config.toml
n_layer = 21
d_model = 224
n_head = 4
n_kv_head = 4
head_dim = 64
d_mlp = 896
vocab_size = 2048
activation = "gelu"
norm = "rmsnorm"
norm_place = "pre"
norm_eps = 1e-05
positions = "rope"
rope_base = 1000000.0
rope_fraction = 1.0
qk_norm = false
attn_scale = 0.125
bias = "none"
tie_embeddings = false
parallel_block = false
init = "orth"
init_std_qkv = 0.0334
init_std_o = 0.0
init_std_up = 0.0334
init_std_down = 0.0
optimizer = "muon_variant"
lr = 0.00635
beta1 = 0.9
weight_decay = 0.017
lr_head = 0.009
grad_clip = 2.0
warmup_steps = 200
schedule = "wsd"
decay_fraction = 0.553
decay_shape = "linear"
final_lr_fraction = 0.05
batch_tokens = [32768, 65536]
seq_len = 1024
doc_mask = true
train_tokens = 471500000
steps = 10145
dataset = "wikipedia_en"
Each number is 500 + 50 x the weight over its row's rms, rounded and kept within 0 to 999. Layers, rows and columns count from 0. Numbers have three digits each. The size before them is the row's rms in percent of the matrix's.

# k: layer 16 attention key, 256x224, rms 0.0979, rows 158-191, columns 112-223
# q: layer 16 attention query, 256x224, rms 0.0959, rows 159-191, columns 112-223
# v: layer 16 attention value, 256x224, rms 0.117, rows 128-154, columns 112-223
# o: layer 16 attention output (transposed), 256x224, rms 0.0886, rows 128-153, columns 112-223
k158 101:546582428562509525502447447402499539607431501464511423563466461506468483501508497439551545544547477509496492510483561497487440566597535510540502536453513483521467494493419526484493512562538467537469533548548524394510528485487480488519604589565459488478526434512453492511517576631472460445519584500466521569436509502430437425498459430588
q159 105:557460550433459546465595514506450569444522342460452470463439400454513546407488518521497608491490505493562516612516558456598503469374450461567513427554491548511519484511435512522518488474517539501554375441519405548396522510550496438546455438500472538505443447410535479483513527499536521459595548535419490499556507475421515459554481455507
k159 097:516459514466440566500542567533519565458489421603553521560633587497498522535564531435589507446439489565579510514390481470458514389476532486425512512495493525473559547445492587440481476541462475579486424416496494466508563529558579508581436460451513599544458570515526501491435451478446533544566559439550482550561513472526509542437451461429
q160 086:501524526473532432451505525536534473488568495533434472491517445518597533472580494529461453473528463590408551507480383569536473501434535455535504499493534444466489496589525469566510457519570482482353516567475479433461415541551447516466541391403485443517447559514498584468501616539568566408461440532516527471495520521434516526512547513454
k160 067:482474497496430572467517475634540480493543417450444571466557600573453549511423470514545481508561465441494434459491517591520503499524541597498608460512525538461573470475553461550486425492540556439480463482494654567494501458545481450458472480533508535462447470484543429436453564495553383513527491464423473506460619573498497481454450542557
q161 084:538491558374405512526563389493468555521497431566565515510431438488542474514449509545448547529417542448504506481470499479490565607487465586553532447471549542449602605538536509456630550591544565530494568549499482474507494534470443503492511517494524503524526529470452498553449515569558462523444515496527499465483520615432533494390444457559
k161 088:554531469621496517460507531559455512555547498506555549578513551517605397621521460451514530563473466532492565532484559533569462465544457504464496474579460507498453485419560492463453552507421421523494619479492493511473593446422572580441549521539521440511561518548468509586529546506517572463473514480513453530491490494565471558438564487581
q162 076:540473519491480501498363466361439436469535484517488586378425481553523503492462541504553450481439419487449555456502425579545512478417485501597437465514529522582535477508586495513466457481469585571573462458581520520567477437534527513542462381540529456439462585459578542572576468552484496481475486493513423542534447551442571591504467525499
k162 081:448482399567513488536506569496549555504456532546598546465482485474535463435470520535564476423539464553545397465401561473444517560484490419548541499428590568535462559503499587478428524494478532483534456576472493584510523507535569470451512549502490500489560382567503497476433450502529480456429522454479492595510427531509405541437526512568
q163 077:575465629551518561523501496429530422511447558479520492388500450501539576470520513477535519540443521471514475403460487584566402447492466546443465553499544466527491488514596460562462502490426527551530469428528458462524588457460580430441598454533531489442502435395470482528553426463455514450491535468438468486488440613513557437556436394534
k163 081:518504408449424588521515446431501548564502525523533528495488463512515460504494536495432394505435567556487465470555531413541449570480522530468482468596560592471472480547484542473479574547519465576506440489489515502569451517555589521437455481456495486508602440560462526551588476501465506535551534585506427649489507488440542507490458556432
q164 083:483432390535522591477581416429479456502511512472523539491541479536557498557394513486488505552440502539467533370522434582557496551547511485466454490534486523459603539553518500512442437500475527574541483486585506418563473471570519475539683520486560531493532601457571539572559494572501492457567562460566512490386429585544412517487509459528
k164 081:490511513491560445525472547563474541579499466495571496457498393582482505475459428542562454415472491559540528532560537530488413498458586501492507462486521546557459535579552539535522542452519562569512533540451436542464605552534560476507568473465449525431606506499499443473482444446626535483516551534476397589540419504520504454411499525501
q165 080:398495455476596580476486516488522476405577525434568524494435601566442538509461468499533534471474463524487456465525480490485488549446482533544559530536560523454543467504532488468492451509518498518410474533493492586466558456529458543484447569498469450555412525356461496481612482505572510482460439437560541534524603512567512537506554540511
k165 081:542580563384541434568454583489473458525484469529523431404379405549521490478519468515541491535522521587566508566480470537561499527493508516510570530466506431600532607484495501492473451425545395404481442526458500451488552491532495541494504484542555502544483450580513421479430486530471489548487519467521474413548493459427482460542501506497
q166 105:575488456565506425502471521518484475568460460554484513580494449553426479514510534454549383480443473518467466609455532593539564450495490494492500553547460473456476523434485503498514530441523456560497564539503557516535606410497498534551520540535455440602524458580515567493467479399363474453590516523493531562509497485447546439570524461548
k166 093:474401499542522501488432459374447432564523479563527480448465594540413489497444523483470491564516473516382483473510462513527483527456438396555447560463524490498473498487514501518414460428532538462554497438539387457512410535490494489494538463480527426493510483452483518531561435487506504506501539418497575562387499583498481421563426459546
q167 094:514473562493488505419577461536512563560483520540501592458466479509440534555520451530589440540406509522505541600473516373394427526464512509490504553573430631429388563523467538508545485521523448495534548483490465514441510507486475538515500488549473432476444472513536577488485477467491511469452525497532442421530463431529527570526500491538
k167 096:429508499437503452624483449556479541496460418399475450541559554519552526485536522507512421518574522446463475508569555590589548446474513495489416518529498442540517405463469534520531460525430507511490465547475570428495542500478463496631491598580517494460347465450536518579440516492445540508548564452415569521481469546479479502494401465472
q168 085:527547508489502531449676464569543559482516481499499538500503572483467551504471505482510507521457572464512505564500578499569499638558510592505437526502554539468366490447413505566568522520514581589504506486512496464513518501561560459495439479548549450550481547466453561435561437483486438439467611566591526585530539502466423546496557498517
k168 086:571586451427509450502335512581436458481490462521532509495526433517436510441539590453411455511538441459447563531482487472424477525482390462504521544473478435469550484490502461541526471556480413448456527458509392468538552517486536500519557561504540543581512456526622496436427509490436646486534393493477471553514464522496428488531480465472
q169 090:536536558569552522527523463464574514491576508453513467426373540513547520488551466550551465456580467441479459496532461473507567479547481509546493452532527378511467433414534501541531523496530499463498571526508474496471388513491527475491463519554470485559446503565404536482474496447472468504534474505527461434558513447546454563442537630455
k169 083:435482460460499566494434411412475520481543469554536572594518497516442546526508487450449461518481590519549559476518504451527432586571524576461495498409443466532450553614490525482514511476476494531487488465547476523428474454436470444393446469454430524474567577556491541469468388561604460493406535438508438508556439565489470569566423487500
q170 098:538493501508489502510420517505388506589490548488492474534539455486515506506513558469511478523559493471482466475460479461434577495452454412521559481547487493457584518517442481506479531479503507441540508468512458484495552524555612431533492487472453455459453478531515574565419492510446484608467391425457425531541451500548464499469460615391
k170 096:490506571454514540490439546532543533450478493611549530494516550559510460535470471556508555558476550480400556494404498491485645526475457539439472581563524420534582496535506512532559448510435458442525408518519411525493503531519485501609427481491465369505494467636488514417504522539477580619450578448481566503448488416586427519489408454451
q171 086:568545564481461456488422500436411491541432567485486431499548483431517405496616501477443492531533512538531532442446527503514475468540460439533575503532520555529454510553453488535478552544560543447557426469452552494570489571505452389509520486460434607406565456477543502449508520474442474485351430465528507539492535507562540459498573488431
k171 085:389557500490432542501497502470572507426530476453433513507488572567485499550422535541562481537560486502502520532506434436496539609605551573592394538517468613560507509515569530556434452574415484479493503388520553433463520469411438518453550420470532515482412495477517496495476503552470402447543528493521491450425565516463540462440533550525
q172 093:537520481593567528464508512442495455543483461493434508479556558525388483509488577463497500419465519585527442570527572525476436504522601449452457556567586473522408441542427448437431414560585475525539454552425498524519459559486505570565562456585457455475514421499444494515441529589552534504510448532505503490519497445505468559523462624522
k172 090:479460568471567593467437578428501516388542492484497441435488503444512437479517489532526454470529478480522528509522464481554423487549500516514535474473486487524596476614545480541503463501524519365462490456523546486519497458526446510551577515465455506529481510500515486476434501544460397462523516434567449451465517568594528521627567515507
q173 086:456418430470438509514454525584529461565473465435440451506500611541492472423425536512500485552501522544535592541475410407452430452378500554580523511579520489448544453480532525477475564495533500417468486469521418583503612420431517550451553532519482426519460543571628565455558502547525434549483449456487514520493515481458478487502554481473
k173 097:514535535436504512481520522429456533544467442607484409508496365489456403447556451424523511548428534458552448562518509521453576604494482500487405500476585533458471558571589531555527552555500586473516488486524549436549449406476506523580462509506527453520477421478440487581526487543589507508530534550453507524423491517566546405532553533499
q174 099:484471597502426527509524469498524577581503471493453455411492523582492493466492440504400456456561494547455566447500605469454497554484513413545496462547601495508495446547549541497556575524572683461558520557431487514506537383457439548444519525547482527537553555500505517458559513559604516513594464498515562587486495463418457524429468537571
k174 100:424502508480499507486478448490600533459537490503513543475502580459637597613500508454577494460361497506471490457425479525572504439548510407464467473616574480506611486483547481553440578499430496459487464449533451452532527559421469506408498485387408585448506559413579393561503532435436401447458540546487459537512500540507525491594489429512
q175 104:460552519539442383542551502466419551435484459499513554491591557504443511520509462489461518467513587486584527545534541485534439538595505513577474614509494479523551486434459560591456567547511581538434485410594521533396443549508531470476407537459497414545483498554540487447538498546441517564540518521491582526563443549465507564511548504462
k175 099:534470576467438546486540623548463523497541461445485553517487517506512506509494580538546444512471402422448452518511512445432585463559514542606565484508459443476556617605552551523563435651511470499462456531446452529601529524503569494495512482470498406517442417475473462546533474496395494497598533522500472507463447501560537532503452471577
q176 107:548528526620570511590503421577478422514525370444519536517469529534540503489479572455571499449454558446460541484502498451524476523425491451511558491486427545530521497519492448506459526434458516492529462545392496446513477497533577488519523523398642445493547493420521464472504485428473541501467533483520514469452565607488511476552442442444
k176 105:605476493544535499496539568550626458477483459423413568543561474589522405451521496511428509447476512507471514583436491524521486524487462543595467535466451529495503373538528520466495437502522561454445521551526422529505500489541425582542521469497435472524429552449493488555555434503536509465541453507358472559583452570452479595606603513463
q177 104:499497456508480532425513457597626532457574492490440454489519529550554495513378400470504534451559507470577491502533541560603455508491511556426412475427567466518407596538436519550474491591457535552558569575524482440506462564483496486512474436513520483594496514395472500566528490474497549503555504464516496552487437521537576460491428499528
k177 108:521491491563475575503608592513534475565522512510459492497561634465475500556444466571485442438538476534435530571504535473463552508493562373513523445520458444437454515433478474465457567532509505479443481530435418474519434489547584458513452485497511450534511531536482545466530532476523395498443487488461456441465409441558540615414533547446
q178 095:507505413569489555483517440572577486581526536522541578485522442511499519502449460588500468458449471483532387402460511554660503448512545569533486424510448534508505594484598499425496606535477533601501584487524455494434524514490521541491670495542499434545506515491493560494528575478536544438548552479543576514441412503442444554542521443497
k178 094:578467617558526478435499448463408458478484467503487481486519479519485409411424542453458574607403445454507489486501488453472466505516480503451547477507543424563556603507504513445436535536582496500550521524466425427421461564566508489508398453513505485449534424495527443562461448506503439474523540457438514497457569471524583467600537548497
q179 101:492468552489553340493429442507482547567540528534609564485440461491533472503580553472423560530491549489453444497599431469469505528499578572488543504512481457520524530472448526499506510524475514409558494583537473409388494409447456467491526489448549513614510499467455529506434514560452573431573518500493589435536618539464463454563471436427
k179 094:463565418585454490538534599467542605553482427559553462553520440584482467546546388501460402592484446475567583488474449515486543515603454512450485513590441496469609499474500499567484520542592500499529460455439455525468500492441463510452517460456545527480481502488517479452454474448554488478488508516481442414523437492485569508470521566524
q180 097:526537479431513564474516367493436520575532480480569575512433461457523453467463569505468489459536461447518558547594556479439507530542406505525450518475485493470480463465422514520512538452466525515461475497559476443421441549472485495527456538499548508450576420485537526513479562464536537575582412527536471451420528467526467541538592484408
k180 095:529470518488432545485439515527578574495500552524476526535480537536451535534557515609571563525492502495446481466530597471496523449396509566530566509541496468548524505501439545594538527490501459545465598504490539471493364464531536558501541422498388471495556534455521491464480475492511473615512492391486549410539453494522467478508498521398
q181 102:448445509497458557441454506451633387483498536448477539521531415508485477523495519580473530552456501501532433392506591359525519499549522517630480484491544505487483524509526648540568460532514502462453506500482567546475559517512451500472523523495569579476483460509430519485566512516505404462420566460425440572506532521489467425504507561452
k181 100:421502492479549486534586394498456414433538446480473482503458540513497467549579528500423522472582457451553465516451505396551488466461469493452596543548509514564450538494494548564527522561458622413495510460498426515549469508497501488414423513525574562510476478550437537431525413469544459467583505535572497483448537567376470618487520449500
q182 098:484529577542529622487482463451451575479490504436498487482488474486496441460500432546503498465516549569454447505512473504506481487436465537504380535560545590449480575602495431454523411467446494446518617510567494573426423498493377435459560550533508488543495531486468473500562477493468527437532558479567509468475389433493513554504490421582
k182 097:508465502558487490471560530589573485476521454496466523487540498535480434479462430536496452567415460424484457508447593449579510528444413455570501507578535523436508458515518487466452466508520451561493394503429438562535504484461531495468500532489501558501441542472499531454531620663448513512428602400504535520521540456577477520482466433619
q183 102:539543488528384559418570457484381493494522561505438497529394524471428486539460490550507499489503488559499454561518497443591534463524553549475444442591543517417545515492508504527485535531510523517521531474448527512468491431383474528563482447576469509535462571572499479552552478438503460563507495552495483418512513499518510523484522531453
k183 098:469514619479555447392485471507551513522507473420482439458466579503531557518483492475507419459382496481417578513546513474511464519542531531409536497479523530496527465540518487543469522478440438671544490591516532455446496452477527509369541469451559548494575551505471526401509576444585392527625537530599532540522512573478450465491510442506
q184 098:425572506551554474572603558527461514429482473595485486519526522443566433640449478534543529444489480467419582499475574517527479570487537466553499416583511450510493497522525511478511524489560520462499433556499480498526503587465569502564469421454496575553492416537524536496517624549458462574464527515465558580482519525475489483593476512442
k184 094:450500460503524509474463528526485485552438461533489500450410440444480481597547447447518418477526515571547492457574450505445534445503456501482530485498519544564420441508405523448491533468427558510518528388507539454472614567540346459453546468468529505508578529573476522528485536547570502495509441527561500567589527540431482509530494476457
q185 097:456451486427460627485549461515505453443599516535586526463503475449490510413473510517439474609510465440626455472496542469410577478566554551469486441490503530532418550497491471401437589414490489514456425472474470543457377533478567414490464508549584557434479531476498468425529495429523515535499412532495584440442556449416493573475534575507
k185 097:445431479427545554547489469525425409623457581424508522545515576457490435472481429578514488558488362507533571459537451540508504560507482476496524456530474562455444464508521554515388427534477462541472548519495519540530584576500456583451525512454510492486530507500515588450515584488402500550495466487412470510566548411584528509486515492509
q186 098:460485456483517523483536555439502487463460563585462472413530525415515527510621520486522511406556412587482484503496517449545481420437513516486495549545492544476482519407493469605494547540523522530487479554549399530493552529521451543570479540446553543524493474541489448548457572516525518466407446478533487499386529466471469541480556457373
k186 095:512453447523527395592510554513537457523464498458427554495507506468579550485489467510487376425547469484509478431526570486546499525519396499468655462455576412459379568410438474548563525520566490536535513548550477510486529399584560444468497468509569528502569486490565560436479435470443529446439475500535502464439528469432471548454506520522
q187 108:496578506439434479471488486396525473506504483501417532514498485500557526428524549491447443440504495493543462509514430572552476542649553557427446552564494508539490506472499552439470585549515457472426448511519510511498536426378500436484405490488505435480487552437474545551482520573448467580487501444455492598506559404508617458456506545437
k187 096:484543448486391593533443528486481435485511516460527446553427496578533514535549423571521553505571558503522530480546400458511387516484503472532484552457458394518485502518459506416494618530584478495635514522382491474382410575512524485450488532542488517555492521485452402557460573538459501532529415520552579547535499538523555548444577431447
q188 100:421530485421541440435619468467491472477504542479445454460560437470520570531348513469567421492505498520449459533476519435527413515540505454472568505476533568535472491558572523468558522507533453501469505585561389518417481483485510477395461545512441419439484540491479471470538518512467616522509494562520448458457479558445562554514512481551
k188 098:409494491535508543424529428473529605416474546539528519429420511518491464469425491454588462481563423441484550496493514491559513425561558509520573605506484442414512467438508398575506567469498452548492439547426489511448482630560538429526555504488434543406592406392448537558514506527474442449558430542441433588506549451609540511488467534595
q189 097:528534524392436459514471485527474465533560497510503512520485499575505566453562465462483465527666524502500534438479497426540428482389514529573474592559514396522583501517443458534528442500573462437361524484449551584542637483532483509483494501447485443545506494397483489470496491538543484460466457555462497396616480508445541470535542574511
k189 094:547464465454495436486485525407535462505510502505542486489537455495513599524620479462575542567561472513537531522465552442514465535514517516442495541505536566480503571432495554418523598548482413443443431408503446349535552596458448532502474506546380423490569529441569493489491494509435506549470465577442394475568511566530499416453529508428
q190 098:497505460492565523632646511517536506472425487518510410480470436511411523466573546462518541513486443468512527495397389554492486436660468529538416502548499488542560533495495546519517444615501517522455469447443516498607550564496461454448587526510520548558474426475520565556583454435456489508501538556513491546541542551485514452435439519514
k190 097:493563480489506393450450554545404486459489492549547492549554522449495529488457559472514429470531459521533492478514664525560525568569428526474506541580519516467534505493546442442490478575510544494411551469529487468388496424528442453517499628497484408517499493499576439547545509487536533464425481505498576484525452478546514467396379483400
q191 098:506475456480608533573414406499524453492577460473518494457533526553516447534550556599522532553419572480514513453467402464439517569555537508477446514496508504494528463406490512565511457564458486435532519512481552441551514530514483511586420424549343559411544428464622466520550572424559558479473468513551507493538446457491440395411557392564
k191 097:555502475447477490493478439525567444593413425540500426503511502499490549478552516405584503482570517481510538490448494514522500556630481524457560492411424534457460517575460535520395471414459618553473532486517415519435535493479534528538481430527467471547435559522452453537490445413606548544565506506603534440480474510439545430524513433484
v128 080:536458564426474477407454503504462541374494484520465487549462547509511451550489472473573476454422500462500509499508515442553513551522479502474475392439441554526422530530450521446509531513475441641595493440487438510502422481501506527417451562562516477459476589501529518428570441488405424322556514511457394485537621525513497577470547523472
o128 084:442465499524564499578558578494488460531433477474430456519528427506499489492506504390408480550530536584442451467443613562533488509479467510509530407498597529545529482390528525521477545539495552408497548531456570544535456559536477505492459512487534474551503441495486529501451589483561592507510535539562593388451441423538561514538447502603
v129 088:538582466480457572548567359441524388515511484515570532384472460545534512413519462470582482479402509448524551481575543582534431549502495449489504531541507489528537406397474504494523510481526568493447469540528566513461504500479480483581519400615480597479481536526544501509516387510426472559434498552577471429448529539507550547531433459535
o129 095:515420554474410523564445492486473571515470540501494584566488453473454622606450555484457590565508486425535563479540504399426586620455413512452371496476506478527502587576565537468476521552460483535528514543448587562564530437446544541502544594470525531487444452576515527539427547519485512506546512521505525484515422469433489481528546562444
v130 089:548442482488535475482497557417491473507514532459466434493467492442551449452497472504526518492560499374437512493419554405437496516490466514510430539578464506505403509455458490550438469520424552530564512474512495493499570455578480561582379533535520665481508509428585462486491414394563415459470477465436539537473530500514587469494501400449
o130 100:556490489509537524572563535542547487463475484444469594502431534507427576519487474479591540446461483576563419617534389474398533510479557525499427511400449524501529470563532495511536568478565487517626476536578442482520460487540445526572478478490411402519469581612482575555565467557500552513597512449526471474481531483581431601562487591559
v131 088:476425479570465563579448540461537444433604490519533434472500433473538537476458471478442476488557543407468459509631471535480566503500506486466486487540451522530441419482537486543506548479505658504527467526352494508495553482465524589606458498485509559552558435568582543493507462430502521479414583559565499408490555502495457515554524527444
o131 100:426546488547517502520482465579510391524461494501525499456590521481478465507452570551526590549505601529531569526372509467478498558531502484516494594529572537458483544480426550468498499523406542539431441513546587460430471460504479379524542488515542404501406512458493464395484480563541505501592490548515430558537527523568604440534478469549
v132 101:545442444610491520485406467477487506510495545517503559515408404482446539533498501547554387478425458506502454534506426489464519585437514479479493543428513543495543453495543486450460404447422465419401577504552530585561529378525523523470495537537423476512525469540500568418552435464468574521516609386531457527492412437445545523483481457558
o132 107:455520523423604520494594514509557406461489596524443504516415536460536525508519510461497527501511480557520556443438576461539557495567510388565597427533496585479574479483461501495491461540502472498529484559446438513461461528471455505428489449545502470493483457403517506517512472577456428467429454521414515510462466608512493462529508535520
v133 088:354475515532458520498539466441552545531411467537492490423535484556425458502526539474459546511462483471496536532547552479461514560514582450584520414495549489477413488455474514558528529464436464535457480470465511388497472514477436485466465458549531577547529496419557405423517464534516507512462448472540582464483455465481500515482560525472
o133 097:550507462472464474498461545481450509513411447501506567556555490491546575512489411507480503558583542489500539445517493513535497512490575450485455425439502433464511415538549466467441463612525622491537508495505427467471464493442452463455555455461407507418449507578447391411428521452415555516486444529510516463545516441486480481609446564463
v134 089:560505505427497479499478557462503423523504565531498512599501471462545450478538518512461484504497450497507559495576489528547472478530476545565448470485537498550438555502443475499557512517545516430550520533540462454444392490505505433527559498463525465555456560544533454471571468467552459495498515556526499564471474510525361606493491570488
o134 102:569512527517494548515477575463416667525398451440552494397511557425519530448500498411541524519501476527463457583518411542470505376560537516488491458532558455458456510578473588381453506500544455602518488545529492499494511585461476512525492468465476522525494535476487483519535440563496493536544551495493474445530396503522561516523510428538
v135 092:454471574451465556534520542458541516414537477529507480483567449521457491537473441544541406485536425577533467435552477498452464514563534572514550480491478497497457517408547399510530431523446614494477441554545543565404477524525542441537544509509453421429467585504455464448648476455519578521526508507555477559545487458551538557514469508483
o135 097:482483449561530516466532543550435448615482585512427610516428542508530521530547457466497538496508513507445508396534507459496459534419487523589482473507397566339504505563488468411475521455591462494530535565474479474436555420442450498465481481479528446520500469454512478433433451466492380447536451436448476484466434533504476472523581581518
v136 086:557576438526479592487542569480444492620490438539533472554549558495511572482411485563461517430409527511508511441576574421374461525431483506477514532440466489466435521549547428495443591483588619510534443432517546557506534520534514370489414467444441526523496485478561572451495468519490545540527472454428544417494510513456493444459495508480
o136 093:455438468514476406571533492603554439451522469505429547409429479398523504645534458501421575552538505565470526488521523455481499532468476459499556409552582473562496514495386429495436494542491588490472525490423465476462534543437527513568573506540477464443520513527488460504485448386463474417435413570547499537454514494488514531510488443527
v137 092:494436487477595496467426403500523424440460501425486458448463509578461606432564547534489487570413429493418468514495423521489527512423439521494549496424537487555458448590507479504500574523527539505565484590486595496492530518507582509471562427618605535400449581532389504459536410554484492466469381489480459403503560547554521488471459404548
o137 095:474508485519455477524556538510485509491477473592456543552527465503596484558522508481536578549489500547508541529358471553420464486568502478558407527471538534530426485473500472595508550461524516544500399545574468560493480530570445608419478530473557500525448421500485524403437568485516495473580574567531551486431502463427453437544519593500
v138 083:576525424444509579512501451514518493483457450653495470508531466505444569503373489505512511480527493512547472546500525495475523478490417493463512527470450482492490597530508480541507543456590468548447579569553426533497508471515454516435520508489546451545542525543542498426456563545522550560544377449474472509463510419466402495533535485399
o138 096:397528475462435398437548513514490450510427508397522444445510496571579471494548537543481462513506490560483508508491546577544457562511564382556500537447457512459460507578507462474376451415478526458514435466477525549425506467516534511574434526451437446515440514514507429561457480590457541463489540576525587581397468516439465496458488478480
v139 084:515550503503496498445551533511566452586519499458508529562382526448340518543466447435509539483506565534449530523604477469470492532511452427532448514505497556493425479471496444606528516477494536485481499482498444387444537479407561461488543519443433515484553486539462550468500569585474517451442515526537404500505538465409448510490537492436
o139 095:384416515498498523438448527463464541381494457438505416500541516506563541502539517561583551529474492473610592517506531508570491482440458500526526542501415457447488548482564493421461516532529479508499431516436509530475465557504484458541507536501621515508605515597489456483481505537546542482466520467441530521431468482558535567535408498530
v140 089:406419541483481471515476449375433527411495573511466570532467574449487498418458576490482522490485471518427493469476603461481520546583535434468470558441492456373475435556634475501531402476463523573497538557453456481539478430476457485505522525491492467559576468498541526548547558452404437610516475494489472517488492574545475489520436472424
o140 093:599649507503531540489498520502525474558475514502486596517632487422447510504497509564443576537439551516542529573432412547460466472395472598564491491486440537576549463374434489466431576472498475411611440555451440523452536520445496542501500492529488494447446550519513484469416456474445601511426468516487580534486540486491532519566501540469
v141 090:520494414452486515587536542526522587461525501460573545528446545489523504516567503485558449511438442489558525380577462548473446570559509649535520490520556460509543428471480508516530500576498527476503531450508530591548466499469550481610611514531456464464541586502515437518554531509531507442509450438509384499485445475602494467483478477420
o141 096:512362546467469515427424518494484424468460506549468440482524598582455441547443498516495447507512555436452460482471573431493464401509423451474532403515534657444463501513619463508452502446475482539535456478488523483464463495590485513490495561503490475419482538587576590456479466542521469477424570461500505454451521536467425600430542417508
v142 083:422494475498452560577475514516438436483550372504445447442479553442497570481533498503462547554520454454503551487484519537507421571473532465555495377471515496549542533358427545615433520410521552594547494505469503418547444430479441511539546554561466459473520462506574428493536484548466483553563524563523529481536517539503506497484488476486
o142 093:447468479487492452461544527553499570561432514493488454575561510480415496441414483460566558514475582508579609480574516492500558477442491538465508614428527498598531479628535477368560487590500433553525530505586455391544605593516459497422482448429481540445401455446476449501486479556560519537426555521540579489567564449558486469481569488539
v143 087:482546493433440493461563584455525562507444546530537512587481529383601529481537579529454545449527445493485470544485499538477492453601526451620517461503511583494377509467560517415459437494522556535456484577408570479464451456578578582504523514437416502419434441520551439526429526448598506499514538465512489530496507468514548602525544473478
o143 090:483438600503498395486390376487443471496526500580461576493497533550459512537478512493496521569546505620555478475511493510594524539480419584489514556464577535479505432434473515558460468428452492540429500494524564464525533542503471472510528459526551509496445461497491610494500487547492452581553514539496484436594519518506453495446585588462
v144 094:546567412543456439442573526428467562532542498625544466546474582462540461527470491484587425461537481489429489383558496434509546367526450566535545430551478597442416537529490545525410523465468546486416514479504495501498532559484535432548556521524448466478463458459472474524592495497513546455496474486438433457579508518502601469488426442499
o144 098:472470574509518509560412534495580419444459516495487534481420464510510515614538475446523528483510475495451413471505530497507487519478554501461470515529443505441471543484493466410547570514475516472591543507487490452544526479560427500426530548503517413440466603558491466552455532508481470465476540500501469496553509496561425557519538489543
v145 085:452555480468445496477465539471494415473507435447499543549539595510513519598463551449471593450397415480537454547552551506540497483504544552508470549438467461482551508536545485508493494461330397455460456463517563455483481491467439453509521456457513554505501411422404450483448411473481560449453412423469480519572484456554466491502437517495
o145 088:538440461527529533526519561489516548481544543509525471604474458542585394478552547552482372503570449488473461562432445568462485614533576454485531446552471555470523561446539515535430558591546503443531510487506416448410584511589502485486485543495498475602463547462561503470438539498459409506544492605462547475495561445451412541487598566535
v146 077:546527485469459578491436497520594573569479510436425413521416461470508463457536463643547498567436511470518523462527460466494465416513547478437610600544465544485495521451389571525505556501431520484488431557431525502503532498491488486522442511480462504561514368470472493505508474371464552473422485506437531518502416569502508449448481534535
o146 083:486519465595512483480519476462506551474518449484530529533442453551443556525510515463477655480564461559471469469490565531521472536553473485390453401543485455574445474544550486468528456495503415517600521513592570526558573488497474466570494466540465554506424528474497499499481474462502496472514580466521450565421533488498471519535649510563
v147 098:516529611451480515498608462535560540532458572474514497510540492534538453448577571351571549488450460540517512541544579491436492479463419561573528476532429461537468439504590417512539517536502538438521443487554549504512583478553575463510377513572508504578535519457522520444531473468482556478555523493404590513516481536510528551538411518446
o147 109:586446508542475480454465492489525535517502489552468552474528516472525602574438459618483465583469527489476450427456567549393539592511512515502492477459524531501493671465430493458532469452423552511549507487507465491603456456554462529522574385552485519526486567454549484519479496437480514434451400501487489465458533420531485503338604557597
v148 088:470419463551468408424547518571607522549536495564488531399460480528450492508467541497464572471543482482513529536466516567473377481542511471433426557479529556528535565509517433403459504472472460492489383487428490570467581514506547395500430492474425508494456544518497464527398529497579501467465552498437536471437399593491437523478423547493
o148 099:443515568453507590591531502467444448518594471436493503537621603516477459518477501535547475553465413501440453465515491523479621477489515531494501453554488478534441499542464523578465473496540516476488600523545511523518494473478496501554438384470617540463516605512531444468563483435405505525445461470531428500533497499431564470511614532481
v149 087:524499550517511512452515492507544443551553495589437478523448432538505540486524577473522596481554520512537595466540397489473501443590558499594508508487524468505563535451449445500556502514484466569496574578486482502450403568504510432453489528462503536559536538539584553484505444409533528521487427519533645466534501568483467479541556476501
o149 095:528539517541420556499509410366545580552501499480459469520571559480525424515506448423529533521400569523539528520564492509447489498489487513437587485421446457520494449472498520454536598383564468459518504475484546598586556515493478553607545482502453505521500584484411489468564500499537491495393482545481413458572481516528482549540446535518
v150 088:545523469479470579492541499463487542563540512547492478401490490463542497514549530480559508499507531519416533470562441440484532533405630433407559445512517550463524548484527493471537522426477509413424475528477513608512524559448473519560512571590609439472635474469551497421420511372517603494451448478457418549536434431496440515560480530499
o150 096:500555507564529544469475562578549399507490502520548518512455465582566484464494536554455510476519425517530505497534567409537440584512449518575469510564510401493419494485574545511522462398493510554534582432512539474553489520496556551482491467456521532553529541627419496483530487561476514445523549551507526444484523620536468487464533501535
v151 096:554528490511414467583410580523504370472504459496532536449428495575485568612572483491466456507492511440563462482539423384526592523532442410493484435478531519448600538554514449500460435553531477435586521579514526573484569492512432488504553576533487468447462503461528520592492551599524436539590534423471500524541522552526541542487413419499
o151 101:484492579528542504523600410488473561387528521466450447480478596425510473435495533554573555546472463516387447432461502515466466411442558534532528586558507525479441452512523481554526576391434448551518536409514484481503484526460502570482444393429360539509517587619554440441489554430571532409454526503491512500496529493473429522572539614477
v152 096:472479480508565498499489495448520476564618476471498538510541464390538514444505589508440497465473468579541424479590524454485498552485565508476565489548466436481513467502455552553516490451471484516465506563518603475548434396502395529466352468435422454528526467474439476476467622508531559504455545632466620461482557521445544497603508512499
o152 101:562443481560392541499542464534461528410487504528498513533449392536481511465496456418479471505473506455431520535512456572511424536541472481508422467426425617513504507482410514399523456615492531539559562454444443511535504446490430455540590497515588525566485453416488530497389460501374476501544477493502441560521523508536481479484474510441
v153 086:515490481447448532430457436492463445398456441524578470541449458406626452400455523504494588638512494537568475527492433490532497526482495529481491464499469498545441456503530577449456445450515548453596412417508484538402517491584485461491449437534482534459526487544441492464495476638510501495442532526481479415465525525512515450459590470510
o153 089:526480599469498477454509503469464550562513515420461573592505510630463491540540539434524502455527490525557464548605565511584595549519445485436509564503546566478425576498553503491434544556494537529467440606461423406441519515445465486530622540472504546556496421487484427510455519435598502480555491458495538570558470551478523506451389446505
v154 087:565481544398452567491432495454472502530506516433446500472445459449464443498480569589460457450496574485473565521578472510445506426375536489464432389517490534464547499456434470475448459487468466576446534510501481472533517542498531541511483439546440532479449500509552459518442451545555531480523473459485563550515444509509510458510530609560